Each number is 500 + 25 x the weight over its row's rms, rounded and kept within 0 to 999. Layers, rows and columns count from 0. Numbers have three digits each. The size before them is the row's rms in percent of the matrix's.

# k: layer 7 attention key, 64x64, rms 0.262, rows 39-63, columns 0-63
# q: layer 7 attention query, 64x64, rms 0.235, rows 40-63, columns 0-63
# v: layer 7 attention value, 64x64, rms 0.279, rows 32-63, columns 0-63
# o: layer 7 attention output (transposed), 64x64, rms 0.32, rows 32-63, columns 0-63
# up: layer 7 MLP up, 256x64, rms 0.23, rows 0-43, columns 0-63
# down: layer 7 MLP down (transposed), 256x64, rms 0.236, rows 0-42, columns 0-63
k39 110:500523519511495513475520553466499553525500535540517480476535491512481475488513469464495507475520548436531517520490523522503491495512509498476495473488511505459510516486523480457522514447525505
q40 127:498521492533536507481527532523495493480529525466494531479507474482524525481517478464456456529488470519487520469495522517553464472511484502509511564493485467475528484512495549508513506533483498
k40 138:516485496502510503534497522518440499512495522485547528489528485517524493472538492482471483535506485515489497525487549533478514492535455472529488547495514441471524510497483456522511525524496528
q41 087:487557505471505501510497470517496494469495454533517501495525510527530509487448506511488457532455508474503484518506489477494541522506461484482427471476508508524488492472461511495514495543503472
k41 091:512560535484486486490515503532529507508520468489514506545534490486505498500484508547491502542488493494514524508469487508512511554514529503468513515530494518510515474443508528481518455564486470
q42 119:535480512481529554502492522485516529562507522490490485499482520523483519449521465522492504512483508525529494471489536535471475524524499483487537529519507533489428501497474510516473474518487492
k42 125:518495492469530517521521493464524500491515546513499509463494505515507483484545478529481554478493525512516494467484512455496465489503552459504529504477506475490482517530448509503432488477495483
q43 120:504566499487488534466446528499512463508500480515465502480515478500556511501526537493557505483499481481516498521522506495450471534514474491542494473523481498477461526493484501525494475491501478
k43 129:506538538498483512518515520518524511510529466550467519495529492488538541495569525496520507499434534496520502499478518467475479488516517540506487500507494516504532515481512481503460462492495461
q44 107:486533445515499484457519537500496502502510462531478495488503496506467488508490545502467506516495505453452484462541488471493516516519440486495528485489511445530503552495490497500523518489486471
k44 113:461523509507503534489510518515510480519487475548534499490498497485435486519539512518501518508492472480512475450499487533475492510532423537459498486485514502479545501489508519500527498464468495
q45 121:522510533521540532489488519532488523523474518519507524483531484480547481533503521516452472545518494536521454460504499466523521455529517495490466486512509499516490503502560535501496504524494482
k45 124:544534492493526462507492506513470485493440497511451524511509520470478517491535514497503444520509464527533459544464511495510499477510482460498505492508484501544500512512516514552514487505459516
q46 096:493493493519529487499543520502479493483484511528492523530506530452541480503473512497531484509505468471484519500528529490533491549499452523497493553514490463490478496481509495461427503490455505
k46 108:501455530496525521518506538513478502496501469492517476502509557436534494508512515501510459528491458486470514467546511503479519527528487514489476522484470479491482546475490531497475469529483536
q47 096:504493512479455499527538508472514498466508502489534479527505479499490523495490519489530488502495508509472537498491485552522545478536526491522434457491457536490508480492466481501533468500523449
k47 107:495553524510497518473541480492525538473512492440499496529500454513507510469450500472527480480529497492494528525463497483497532519530537507509469507500507526487476484493507455447534497513509470
q48 102:489478429492525521494506530481509530504518495501462550469454524547492490463472493488499479515473458518488540475477518504509506496555510520446525502484501476491512516504526465502505500477479502
k48 108:464491465482502571506524529464459477491563524519497521499513496506470453500517483503503509531503463519475510476461534485517512531534506487488497491469485521460499534525535499517505534508493505
q49 113:494465465497539480493458532530495506505505513495540509476477478471536496498515533478487520493472472465463543505456507480528444517484490477505528483547496514510521541465536505475515507476515495
k49 117:483472470528535484493487494505458538524486515509520502513525477504486495463537494455486496560449467487478501525487501524451491490485475493493460484530484532483515553508521537493489522483530517
q50 112:526477500445515515518568483509489535451467479525497463493524460456469479461504508520500480508515529484496532480523471534533476510515495495514491488528505522516470454496504487493499510507462520
k50 126:508513490472528483505534510493518533507463485480511489515518493490509454495530492500482522483533516511455519454497524482498469526501478522492460496508513539514479508545461492461544429509485542
q51 099:501479494508525475471498494469466480507543477535492543505452456512529489479507556508488465507533497474521492484493489471452465536521470507491490479489531494506515480477528476518460483520465531
k51 110:470451524512512471528495523468488468488512456529476513495488471514488463501546518517503488523489519480465499489483462486478451541493486509469473473453499511502527467534539497545484478513483491
q52 129:514522532486525493484506476477538511464521504466474454486493450505551481479516508467477482483486515498524479485486498513481485523495493497554455510518520503456501503489525545552504541505458489
k52 141:503515499490523472502482453511533542479525448469490494506550499514520541472525527525482500540506545515503488522474528488486437498521504507542495506480514463483500467540516498524521523472500502
q53 114:493491497474543524523444509502501517523538522466506499570464492493500488468499469522496505475487514527502471477484443511470507440500542500496524482520504517542488483497531493477505513515516532
k53 120:494504450519529500499514462473502480492521539477475538509477504510519484464482473475538569520480525516504465498492470486505473473481515467519521471482522557558484489516510497496501510526504519
q54 107:521512482539542480493450532541475509522500511503498494451529458532449504494508488531511514486499498499463480503466466492504525490482491454553487504464507524487516504462476532461499478501513480
k54 122:505530501507504463511494530491514515532496544525515535458498500485479471434484521489517501498511513495524451526471438508485521463516470449514488494515508489469540496470496522469522471478499484
q55 109:471491488489536513521512474521511542484515512486466493495502502428515477516553496497528508485473487501467513557497504508493587534494492505519506478511525492530506484517511490509529496456469505
k55 114:476490460510560478480493460518514531514540462479461498544500516454490490497501511508531526504489487525502477522487499526532552512520492538526498454534531494468481507533480523489531492497480498
q56 120:544541526492534498512482492500475443541509466494484500521474462473501502491479458474468490461491504472449484532520524514484473471513520540469493459459517494502528489522488491498514525494527508
k56 134:519497527527513515542519485494489448510465502527489511506510455495549491498477494491503559468453499501473471521500492517497485476526476524503558509504492484513489466486514464521508514552551490
q57 125:519511534464519507466518455489543469503534509492466538452488471496477502501492480529454503533436505497480484523506518522505562498520489510487530501502488478514474494531462490471528491503519509
k57 125:488507523482501500461521482520506486495538485538498497524507458488504507517510504510496524484464462513528480474450507513515542502501483497496576502520531450471455472538470503483532511540515487
q58 110:500521522557554508500518481481505500482487463513473466519492522484513508550474484466478537451534530529469489502482513520477507525474473491496517498468505495446527478462497514532490500464491521
k58 111:491473507517505480490491509488526498509474480463495485460519569524508528514496510513468541453517522494478516546499481526504486496570479478495491502487546472456524461491535514523505522497509516
q59 109:520467522542458465497522491493482511471449521481523481506479478499479451479533505509521447529512508481477517484496522511520493470522538527526530457476539504478474478508485525490505465501501458
k59 118:510496548528522496504497508466459552492459528475535536491482477503476480480485521496500440463527506486507502511518497515521498522505495560507532479489454475519457530531488477485506502481488472
q60 100:504499495454477527522514502543544536502523492455467491493513475486521471473524523504505515511476484469486502452519509522530504456520480460475520495551509504507525549534523461506498544497502506
k60 113:500509479510521538505514455514469500469525467505481467513517495503486506467489483509542524518479464504532472468494532491522476489466489512509481495534511553510515547552470478474532530460495536
q61 098:500558459473471545475478521532523500505481481494557470504476496471472488528491467470503529497516530504493481510518485490484471470483473500537494540488470503517511489543504466491494551526485522
k61 113:515521452491472526497531474518509492517472491510536537513462529489491476535501484462510563515484516538477500510532494497441457468459474502518469510484513526504502480482500473470526489517481478
q62 111:507458524524527510476468547470490510491486489495497481539463514535521480474464534505522504547528493465497462476480508491489479492532529489447513519465525529503497524490514495513478529498500438
k62 110:517503530537515526534516523439491496481492518472512492466504484508478503495503501547530508537504463479504498506501484499490449516526511470466522452466487511545503510508534532495449547485496477
q63 115:542496457484491547531491526524520468508484493517518506532492517488547539517517499467488488493507520480489510520434478529501504514533508521530482490517490495510463509564501546459469507474513492
k63 128:540479476532514539493538486506529509526500498505523518556508503474492494516520487417507472495488521443492533531491485490490481488508498484512482516488486504501444528477493504516473483509558490
v32 128:480492458499512503509474459472577506493463509525519512489460476505541514486513491478552465535519459493506484496534507501528518520543502500514532505489526476489503500481511494473499460474517542
o32 135:497488511453496507498459492527502450531501530506484500472483503503486510506537503439519518503495507528515523489503519464493486480522437473509535539465513488538539487484492504549537502478518539
v33 123:550518505500490498497485479460474527472512474504495532484493469470490497505511537471521520506497478467500541452548532526494515466504506450484519484543466493487488456471517525543503484522493528
o33 128:526561514492480458465541459481534472521532462531492487534502485536482522505504490499476523478514542465516546510485478473500495531504486523518503483476479502497464473498476486537508529494538502
v34 127:513557540442487509492469501530485509478464493492472525466442527503496473506491484518538488511490483486474525491462456555510470503524521511515523528532501502506471507498474489521515525479516527
o34 134:504480496511495504491460558485533490470537509555507463475494496470545504527531483489491446489507539454467500472496489491490516481521495532513465529489525486513482498498544532519510524532519514
v35 126:496504492499432529549480487528475516451504494507533465480471519502503471497507514487504516505486515494511437541471528501557478513504480513469500487473530520485480499500499516506469452535525515
o35 131:550479491510512443432485511490521508491486496488534509466550483490523462519539492494499556521530490501502532519524462524506503491497484483522477491491519488495560500473507525493507458487485503
v36 125:515435518484460548484518510512521552539532511489457488464510476489494483487532499514482508531515495551476532528492484516504489456484476507498523473503490491530484461465542487494503473492517498
o36 136:489490548527458508531532515507489520533470471472527488517506478519512552517536524475463508503508529510465556511528485494484521488529483480487501491518474486488503521452486523520433511500496481
v37 130:570479501474508527465488528533545515486502476484511517510463461498500526498487501525501468490496528501508508530522505486512531480508472490492515473446498541461550523499455517517486542503481522
o37 135:528480503498525478537475454504512535496497499500567512495482461500486458431504493479530488516493501481431530493516513529494498492511480546482510512509474471532488494524488469485492509477531503
v38 122:501470495504465535459477485483497475502502545533495498504519451440551504526492498499523534509532513514476483491483465505514475545495500481522492452519445493481529497499469520518517509480463514
o38 125:520512496550474524484466501475508477513465552516513491544514490491510484523483481506511474508514518538475490478509480528542527519474462507479517490562447505524488462490514465526526482497501536
v39 126:481519484541469492490557467525464549506503520512449505536500497530519474513493513501477498502451527497502468539530476486479475502518534483459504519496524498478470539475477491517504497493464540
o39 129:516538514520453492536503502485473533486513484511528506462513489528469470528497495553498490517499495462517464500495478494527468444479534501466521505477530502495572479467514489517496518504538500
v40 132:452479464469504487507519520517508478538511485512477490499505491483499504507505548476463476512518503463507460535530515494521478500532558506515560530492456551503507460462471501488505513489497488
o40 134:474486529503501523521491517500500462503478495461527475502532466493522494520501494481460510534460479462536501498524515560491474480504532468530562501512504522557493450495513500492496535507522489
v41 124:514476471527472481506474546530512531562490479498499530460490519489532511493454470484486491491465542538515511492484507510539477512544489508457511479538515514515513491540515466472478494505470497
o41 130:538468526459504503492499514485470482518511448532537541484531501476483513513480492457518456526489495476527492503512545513519526540510496498445480506512499447475485531483512492527512456494479498
v42 119:503508484525503536484477511503496461488470448525464458544501497501493488470486545516523508544502528538493525508493497503496499506465528454532537533482503449490474484537503526455509480487510488
o42 128:471523479516531513476504508521442492464499512531482459573501487494479535467526523455512478519557494510492506493532491529480482474494519489498536530492489475464518495455488489503520492503482498
v43 127:487453515502528580524472495514494513467477498498512484477500483515493500543456549498505482486463539475500475496493476536493545494501524465485474535528493504524500468502502470492519506491451510
o43 135:538496483490531517544509502493522479500447498502452492493507486523508463511536507504488502524512495468509508524516457486531480536504528516454499530495453462497472499493517536489556499525541459
v44 131:529513492475503491497493477500484499522526473530514516494436500510535505499479528499472537483554532505515498508481556531507504455487499505462449483461490492517475553471523528470519481491479497
o44 137:500517494472555469496498467469482502474529466478491510517524485474513519528541514553497547495493461547461517502476560525499475485499491525484505501508504464503474486479474483531502473524517526
v45 128:488488505478461514498453530529485520520498527496482541523495504515510525467478516487463503467520432475523486496536473522491478513503502468513478511483546531481464475540472542516521511502497459
o45 132:517493526465467527542505506497489484466513523488488500526522460464525505501481493528513537489472479451480521493483475525481513541534475497486509476506540499452545441507539490530508496475486512
v46 122:514500497495495494482565486483496490521494482526549518426502515508532476468472499492486501495438497483508531509514486482561505513478514488545467497465519508521478490493511513493503534468464480
o46 130:516510480548533495502524490467465457508507486504491486478484481479507477477476483520518521532483474501509452466541518428486543531521519489491480495514478455536526520480508508513498541488478514
v47 115:511495515460478496553509547502475511487508509491494528508482515516483487517489518490478535501457480454527497543509487470524490465518536496512465466484467464496533465547477541494510481459510530
o47 122:451522470507487468507538502472496516466494473510501514540493475505501510507491461463488520512453487475470487484500448485516504513480519503519523495495481502529519506534539554556501442477507518
v48 125:527505464492465450540491474482475549536530465532527492516525526510486495524534494521501485460487471514472482503500495526514506499532460480519514488452484496545469504499463461501479536501496510
o48 127:509506499466500446518517549484517486510521518479495495491519499492482493494454510524531487467506505488499513510513535555528498520483496508499468489486496548551516521424525483524477511458497457
v49 131:461485544502476502520487480502481522540463464501525510491519467493490507522492480498543525535524498476538531485448500479461498450508485494517534503489522549457482499520451500504483510505470525
o49 126:474521530500510511516465497507488490519433481509494524491523494518486503546478442510557467519547483465510539516507523515483513469495484555495491525498464497489500467512549490484490514493486512
v50 124:507452496468490464501496513491532456481506475490542484507517552536508460487500519490518483535478519525489516518488526541470531482524520467518504447542530504504498532492446490507520493522499474
o50 128:492466508556534499514498515458534455504475500540537522510477537497463490488537534510483453450510510493511524480501520514455451511493508503504503464466484469508525506507537480506476487493496496
v51 128:508513485496465528517509489498475529511527497469471523469506513511509540481501520502512530537513528452464507562510469449493519521494507478465529487527483443513489548517493504501538506537489516
o51 135:501495451534448455508532480543459472530485500522529497511533484537500511537520495481481495483451533495467465523510509523466459501501481533481463533502526523475492503488509513523508489511507518
v52 118:497504490539503504503530470434530489492508517490465504480520514492498554505508531494491488518508476511466498518470512560524471465462467545482490499463484523520514506528457525485514468513461505
o52 127:551517496516475547513535472492499481506521486473533518507492519480538514512496465503507536511486485546481519450490513538470487471469508459501515541465465510523456537470528491483495493475509495
v53 132:508466529472488484503506493439498512532510506481482468509469510468486446499454530466498501510503492502570509518490514494494466529525466486523491539503522463533554538483493494507512490511517486
o53 132:427469488475497528513527545485520484568553496523510494488497457485487462505497540504502548497500542484501498522517498488489499449490506488514493503535475488476490492509515481489477456490504507
v54 130:495491468481505490520542494544459499524515470464488495436496467504482493584515479494543482482489516514520506489515516529486479490514523454500500482466509510505536530523516539497499480500514476
o54 140:526500523474541480517532445496519475496469478468507466545477486511516470524484514502516468451505523489517487504519506533517546446497522505547496466500527472523511536516524493510530483529506508
v55 118:489510515468488505536548479501479508516528514520496435515468518510507556474510438464505456526511508518505513495504452509497516492513485497466515484549487508473508457512500530500498513495449490
o55 120:520474515505504523464502468487474496479509517516484507454504481493540485492475435452475491511474539494512526519524497488500461470492508529482506482528485560509519539511524473546470490516530476
v56 124:481456510529492486542509547484516521520456485514490497519485478491489514500508428516544532500479506513472479494491530508522503509495496500474459508489470465514470510445475519549549507514509485
o56 127:506535512493478498464530491503525506490449476509498521483504438501468560474522528526508468494512475525526486472483485490459518483501485504506452532550495532532526510512512491509531462483529504
v57 114:516502516522491502489485475486499452538498490508503464469489509452474482433550527457497483476461515545521531502518468528486527513491549511475478499459482478488484539498482510502497506516498522
o57 114:499469496535499511449518444478512506473542476458477442501494491510513513479480539486531525535517570516508471503497523483485465499488495499453486476489500499495528497494548499486503516498518480
v58 131:491529470487538513506535572503491514503490453470530465521504485544529506517483545468500542485494462525533503493488465509509504484469494512504544478506479476485465515489494485529498486497473538
o58 136:506480509517504448535473454480501490522537497514468495505571493500498508471506534502488463521533443506510493521496484482470527529479513534522542485470467534490478488509545505518490481518503513
v59 127:510467481505491501501513492547462498425485505538485506497509482480515552505504491466489508496521477527510532464479463489481491521518544518492524506473577473519533521480478514481502510510491478
o59 134:524465478516494516537510489543438527486512518488520459477447497463503493557514491502517496476561472482531516477533491499493513528453496505489481459504508515501486478514474487506518478487515531
v60 129:460497499483526514467517466508511536505472487527522555495518557514514494466488514529556485483502503523532502514518484504476461476498479493442490473493476470484495491529504472499523501491565499
o60 138:511502489484460476500511515482452515489502478499461507514496506486513468494519517522472424510519501525517505525489513477505462489549471441502465520468493492502513515556532522533500491464514530
v61 130:513490514471478495495511503480489501502482484486547508507518492443531503474491473512481514527495486475482496516505500524471536523482515495476539526472538531529516508529524456563509440443494492
o61 132:517490488522496501518506524481469531526479509506465521466501513487515552439501472493508555477509519458508465566522501534476517478479494483497469502453493462526502474510509477534509509527492501
v62 128:556497503498517525434492499478429525536518476480516477515485536513540515524504497505527489523488486478468469482490511439507510513497527507503498504508552506479512473492478530508536480513521507
o62 129:511495469481516513473514527474462499546494536490560480499525495535493494478520478507485498489523435488425488483508498471494525500499511502502505501500517511487520528551498490543524542500507459
v63 130:467502559515542498502441493522519482480535528515518451474494526498515465509496503448500520503510486494475560509516503457511483454520476485477503488479508492534475488496462482523529493487493489
o63 130:469516483531522470554533489513538509473497469505490442449508540474490490513507480482478486563488510529496517501491521497498497492527438478517488485515489506487510477511501466519533490492464466
up0 088:502536487524481506506454466502469511487514515483531482495504505555492493489512455531542486528478509481485551492480496512543493513475498502464463504494461528490560516511486486493481436507491525
down0 079:480484535476547495501503483475483481473548521519504537471486457483520506452487508503503494471481506501522464469475445498518515506533421516491514500517520488480512477511498520521478485549492511
up1 096:528491537525475486458476471501505500521509508518486490486555464513547513533502499519462470515493542498543494500486531462540517495519487507549514494523488489460529499516488467480479483550467498
down1 089:495466438532483531508444499494509522511512496473487505525520496528480528502498470486500497483499511520527504518492494470446460494510559494490496479504474537505479498540525463524530522472502556
up2 089:523513511473505509519475533510483495510480514529520489486461493552499459479551493564508501492516505496513485523505553521467511448506510478501523500514520470498466474493467490502459473476551475
down2 095:509480466485485457551522484470544496523522461512480515457478485477495545513466527488496494524457536483528464486467499526492478488489462515490512491483468517505434515494509507493520496502493461
up3 105:475494525474518476481503477555497525547500489537519474485506479447545507485516491523475490519471555517507519489543486498488508529491529499514517535470504475491494445488513501549465505472512501
down3 117:495504523482475482458497480515530476547502496498549506486472496481550515527468506489477500472529512513500498529522515501493499494463518556586514512496495511452461457484481492496504510506483511
up4 092:498486536517497531483483490555533492436528490446495512561497434507489514514453500499491474498492501481497511525459514507509506452514512507490513521479500493517495475557515496519477518506495494
down4 084:499504460503515505552479554503472505532540522464485540486527534473472489517530500527523543513518515519501501496521478488495532509522470482501474504471509534487522534480494536458532481454478498
up5 104:488531534485521504486466482511500494538526474523466436467468521525533461519510515496478520505506507477543520478532495515481481502491562502489472530489494451480493519514535457508481494474474499
down5 096:510513524491487503508462536503488461565482574527510531491476465519514536473505509496472498489509503516535484476508489524456552527484498513479507553466487510513497511514487454495485486511506499
up6 094:450461499499483471507488528568482501475493550506538498532501527493493471495502480521531537557505493470526529500485504468523484489543501501481493459530496481534492490466528506481475504498471501
down6 090:524537509499542467484506473467510516468525511489469477497516449511505505485510485507521492474537551517508483537469535483503466499474507530554500527488516488447480460497513512503545521466512514
up7 101:533472510455493509451523490506464498483507470503522480499477515519470475471489481517524544509475499511491574504490493490537503481476471497531502524447498509516530480483483508481506562537491482
down7 103:499511507531505470521512507481440503471464525442506477500532500484510527481564494473511484513467514543462483467472490484477494498499473516489494498500525527529502544501470467488533498460475515
up8 111:470498500493492481485480477474517497481523511509527496544520543548495506526494454490467511485511507466496538532491491480529509513473495468507493534536517482453533533521495462472499501529439542
down8 077:496486517541511497498498486504484512479490532498523474574498484531498511489519495480532507507530500478490546469470526537505510507462516497492536476509498477456540519545531474514533543464538497
up9 091:502460444488522518487520482496501469530524494476480517533524514486466522489483477521511497506526524489458536521529508506525507478490474454521464443508501513498486475514521559503464523545503523
down9 103:533517586501442507517518513477471534507501485513533480465490457508512546488519514503493468487519489501525495482520535518510540509493497523495505497494471493478527504504477451472524507460487466
up10 090:515505526468544514497534533521503521496521484477521485503463479480456495522524489533506505497473505512485547539455470492498491541505555498473501490512486457501489500483488547493497550451509530
down10 082:521452494483553453543502508507480513485482469542481558495470506474485454521504509502456528489512476510513473503509485514502510471488448498477513520472507488511510507497544517507545500465532493
up11 109:509538484533502516499450490515495451485498464481519472535511484534461467467534463497483504513531481498518539494524501479524502467562512521461499531504502508530523499498471481536467484512473510
down11 119:501482531521481502465497516488547524498509507444554514524460508468507521482500502455505462487518530469485499526510495511514529483494527504492503528544490483526479476518513499579520486482503464
up12 087:541529504456549508476494482543519499506509511476506496521487470489497490454482481443532509506503538484458471537525503501496476501498473484490543541502500503481451501531526472469497468494462506
down12 111:477499482477501468491513520490517531561490505482481511491532523510490492500498517500525509550510514574538496477502471470522508486467515481504442473495507503548465502496502512448508487474454507
up13 109:536548497494499482464504490541538498473481456518510510446496491515530517477531484537529459497499487477499458530500492553490545470519519486468520516494512518450496516524470488510514496491471504
down13 110:527453488502451516490539465540457533502519502507501483502488563503502480517513525512499528499484460501531506521492536491505454505502523505508518476490512485429489461484517476478478504487487461
up14 097:497510448470505550497499536479505520451472526509502486455512468487520495512495538498481494452493522519515478522492533506452470558489508504502517482527475512521512483483512507453520548506490521
down14 093:487487484494531534480456518515525514466534506476526481525482503505520484485522523501516506485501512429546514490553479499514467512472466525494521495537503460530523508523484522486447519513538486
up15 105:462502536472478529462529516534494482485490491544482489473478455502531470501453503508491482541468507533466486529499488505487521496496461517516559513499464519535509522489471473463519519510480485
down15 117:534500483506541497517482512490557522451479480523527505500497466515511467468492526529459509486511444510478480498443497527484502511534486490483495510481506436458505507548502502493480508524522497
up16 087:541482509493539481486514501507528472505501507488518478505492539481504543501496475517467465528495491522478502441504478504523485522536522509525533543517526514567525466455489491502514472487490550
down16 081:461485495517503509490542464470513548531512547540531533525501484531520476447505478516496551491480520491482467510499499492487462506499494522518483460542519504481515545501496524531515486504538489
up17 096:513531474552487473488481481482524466505531490495514510483525429496500494489474500473502539511567487500506449500516515506520502487533520485553513533492530537509505508510494471510469484515492542
down17 097:516446511484480517481515466490487500476527523542485549470547552477508541469514475558513481520479532506498492493485497457511503501515473486500525498501490446490488500509504522456469484501501472
up18 101:511518515486464528504482499474484486520484554499497478483472483479491485528524445537495491517462534542513466528503531526480520536522516527531481482485449504495476480497458482496533545517515519
down18 105:498463522466493550496548468502524509484487463531522493518513483488518492471494559508459498511540507472525503503507471520492482515505495527508475524548491486486477498515487485507523526434447511
up19 109:472492511508559490481534471509499447502486499533556495515540482469521503476501534521531481544501517518503520500516475499542445477482519495476473493511495520461511508508459535540493504527495503
down19 108:511498510485473526504516456537476501504512535532496505537509499562494479468504522498502524518484514503556532528475463465506479495504487495473424521496489522479469521473483540477511517482518480
up20 093:487510446456493491470488515497496519505504499493545510518492493552483473441479484546502470501504548476495513514453457540515510489507471467510528530524495470532509511497497537513491520473489471
down20 090:504504499493505505517496479525502516516495514437525521517503487506510497515547494539493482510512544470511508469513503537526522497462443525521520542541528524512472526456503530503517481459490554
up21 111:508495522528505459512475462539525516477511506523505484480537456464499460507512454518511493508512556527499452497518488480466501494540549480535539493492491496502501528550472476513500510503496527
down21 118:526517454502533493493477468508509501468527508513475524479483470528492503522508502538538525494505515494524481468509514487490495486481479445493485425553481491503508542480491526539524490534542496
up22 115:513518501452526516492500503505513495547507473508515460521494503456537512490512526502551443519484533459502512512482477463543503500491473471517504507494513510507512526523506478512455438501475542
down22 116:539520521509449505484517480478521524511475488529474494480500475499556505513499495534507514506525531480481519507460476445471505565493496526501461518519511501543481502502539510476458483479469479
up23 094:536514484490498501480492518498480546471540507513505496490536535486525498498451543468514503477468523454501515529493506506465513503528512495489479444481447533519506476514471498470552526510476475
down23 095:477489515534487507546485472489487482521498532535527497506502494526524484530512489526516532501432495477483519477544480492455467499466512501493506528484423527525516516497488534538496495506493531
up24 090:515509516477521488482500497504534537443465486522492481546500532507482504509473499490496534476493491501456534506496522489513474490472536479508507511538501482475557530538523493519513528489524575
down24 100:538484525473472499510518511531491490499461501529524473468508542473510514545456493452505538467545499499480511539503548536509492477510509465506515515520499514473533498487526485494461516496549496
up25 088:503514511501500477482455523523501498555547528484493477444516489478521527459510501524508477532496514512499498509492556486482510503494485457465502493513543535523493513513527452472506481530546471
down25 093:504513486488521482504565487482507515516515483493526462535471496461436461541521491491483515521520516508437532517490481457507515512524492528520474493470527493498467499516519533471511462497491504
up26 107:521549493567506496483485504502479530497481526493519550449515486465533506517470514509512467488538477482447508475511490503524446521501527482523498495492513498524459508509473524522510496533518529
down26 114:484551456537500516507491523473511510506539506512483515458494503524504527560487527485500514521504482483521501441533508479534439486522503460475483499480523502465490551465496493496481503495494516
up27 080:497482494478511479462554481467486499462501515491544468503514484507492509503514477508491480473561474485461534497487489472534500486457483517464522572508496514489513511520504516509448478515470522
down27 086:513506469498511458504455486509543476565484498494499525513503518497497535503573510486520503507499490466501461474472472503473523458526506467495533475520488480479526494498543526489475526485500462
up28 104:449526544489467518553544500512525484518505485497529471470529482498503550465503489504450518484513506481507476496533527509504497520553501501457494518488493477507512491517493453491535467538488495
down28 097:505544487487479505500508489499467486487462529534522519517524502480525474496471481474481494527509500483472491478527497525468469515481501509553464486500461564515497486502515490421503527538504468
up29 093:511531516493535507452499489495458538490495496528448517534479510486482465508506441507470538490494575508487485491490482495496488491493495540505504527539484503496546555479503515491489516495478498
down29 094:517483456467468518480552491505506491535534494485527497515529522479497478536509489493516478468509497540495566476547532487472465507504463517493485454476486535501485491508530522495518528467496519
up30 087:486506548569524513485493503491523527484497474501505462484476508543482491501497489530492515522504558482471502512459479505518497515536510491502514526524490437518547499493489507455497498493500560
down30 091:506448504510487462511538520542494455499519521500489524558512528449519497475529505487461523474466475491539527484500523486505456492476490501505491502515541529492468505540509490549491488519496498
up31 083:511517552530533461492532487503464486508555515507522486487481501561516524479517484486475500494458438469457498515468498494499457517504487488520519495488535467487528532479489524499506499512472508
down31 087:508461463473472491496506518534525492488495507448469504534519483555475463464483478491547495552502503492502475475488503535531533494465490481490500511504472498503499484499488497440509525519534540
up32 100:489481459544484483470520468476485538533486463516509477520543461512484523489496482498508494524489489521515518528515505494459530528501444494473480488535539519551486502534510492516450525525499486
down32 102:514446529504518498513482512506498510481533534492460509490565515492516505511521465526513520497494483524502504475513520483487495444486498484480517530483518493502485528527450494494528501448506420
up33 093:451526504502514472493477523448478530505520509518529472542530489520481507502500488529515487479453512531526475485514496457540505484501550472539486489506540509544508491542481499510504463469508519
down33 080:548481485493501476526496490513493458530507489524494563511505491506507466521527514469489520532478481439449486490499470520506493493488453531487495545494472449488524503506489530509480540509530494
up34 105:492489488459498478495518555456535498488512515515510483495479495483526471506479502532470499519517477482462450522582509499520486490501491523517530540482468485483504503516488447456506520513527489
down34 133:500527482482509524476492506478512514478548537506512491472480498509488544513479494512496590460500470505479532517489509484479505507499552489515501477525502500502512469479443451506524481504457482
up35 107:529558500511513482518480500463511498487492502485514468496460500507521555514509497516519471475505500489500477498481511498570513552482532511507519494549501437516532506494485455485512486508457482
down35 071:479466563492500510512519480492508478487518493466485549524523496484499451503533537540495511505469526519451498485500513483490524506480510529475494484447495474479506530517525477493462496435517497
up36 106:532497485499463450491493535513521489502484508496534464506474453473527521452508541514547461524537521497479494507514504462475501506504469458477502496519461527512489450537514520526495501497519485
down36 091:496464453479475523507452502484496473524507542485477491485525498496578478516495481528521568534489490517501510506509507530489503482520468496534459476513502504486488451490521492505514514513545508
up37 125:517518497530479493494484527509502468472477546508498531538493471542509477494483512519508520541510512519509512539541566491473552458526511493504468474482485510487459503491505531456504460494509516
down37 088:500475456507508509493496481500512508445511475490480431507522473498532474497474465516501540487508489508484492507548517515496464502497491547492492501472496471478499487543511510462487568450492519
up38 088:504511444492481542464500516515506500527497494483526498451534509523466511484483518504485497565502461490567485443487495512528500530532486521514487465472463479506486515514509498497513497539518494
down38 084:519454467517544451513492474526505498508456512473516494469509510461521559479467512480471513483469496525493508552513485510497465508494495539544514494520464493518500464490489470515495494524539511
up39 103:548543536513548506464492519517460514508494502516500552446536479495508483514466486523464510477501554480464525473502464495472501512510522499499536469527479488524526487504493498492495511502491455
down39 106:511479520493510529478559490534473512511469521493497500496480501559510519478470488482532507525519533530509512497471473533546507487483461516486507513490556545480504538470510526490534486536470505
up40 109:568534502490480450477520526479479508537495521471474459504495483475498474483491495516507500512486503501511518477491462547499474489508529444534466519507551495463484519512472454513521518493504507
down40 119:558493439470491510517480452474481481480496460469507484490525508457486496531535487499529484530477502468495478482457538494502525493510533492542523480511510508474483482523535530508521480485473524
up41 102:502440484478495477477502504538488498472518489491484498481489473488500481493517478501537536487524505483507514543426505491502529515511529488539546526501473521534515522434480472494470529480484505
down41 085:522558495516491473518521504498470469512459487438492518522504514511529465549508489475501518520525517526503473478526508511518525484536481521479474501477491495515486528484515524460494524433525533
up42 096:506493481525486485478479509529508453493511491510509530523496523541501459466482484514522488513494523470518522463496506497535493476489507516501494478554512480443510544523462500518432476518485552
down42 100:462527496485485482523535505511490536535484499476450464486524457510560470479501474524503514486487517484503488467541476502495536522494475472491474465525512472561490495492485473460492518478504495
up43 088:510486489466512506495528463554507536493540470465523458507506479518465536506510512507519457516516488523517513534546472503473508506501506521480483550484460493485513527510466505458471516535516467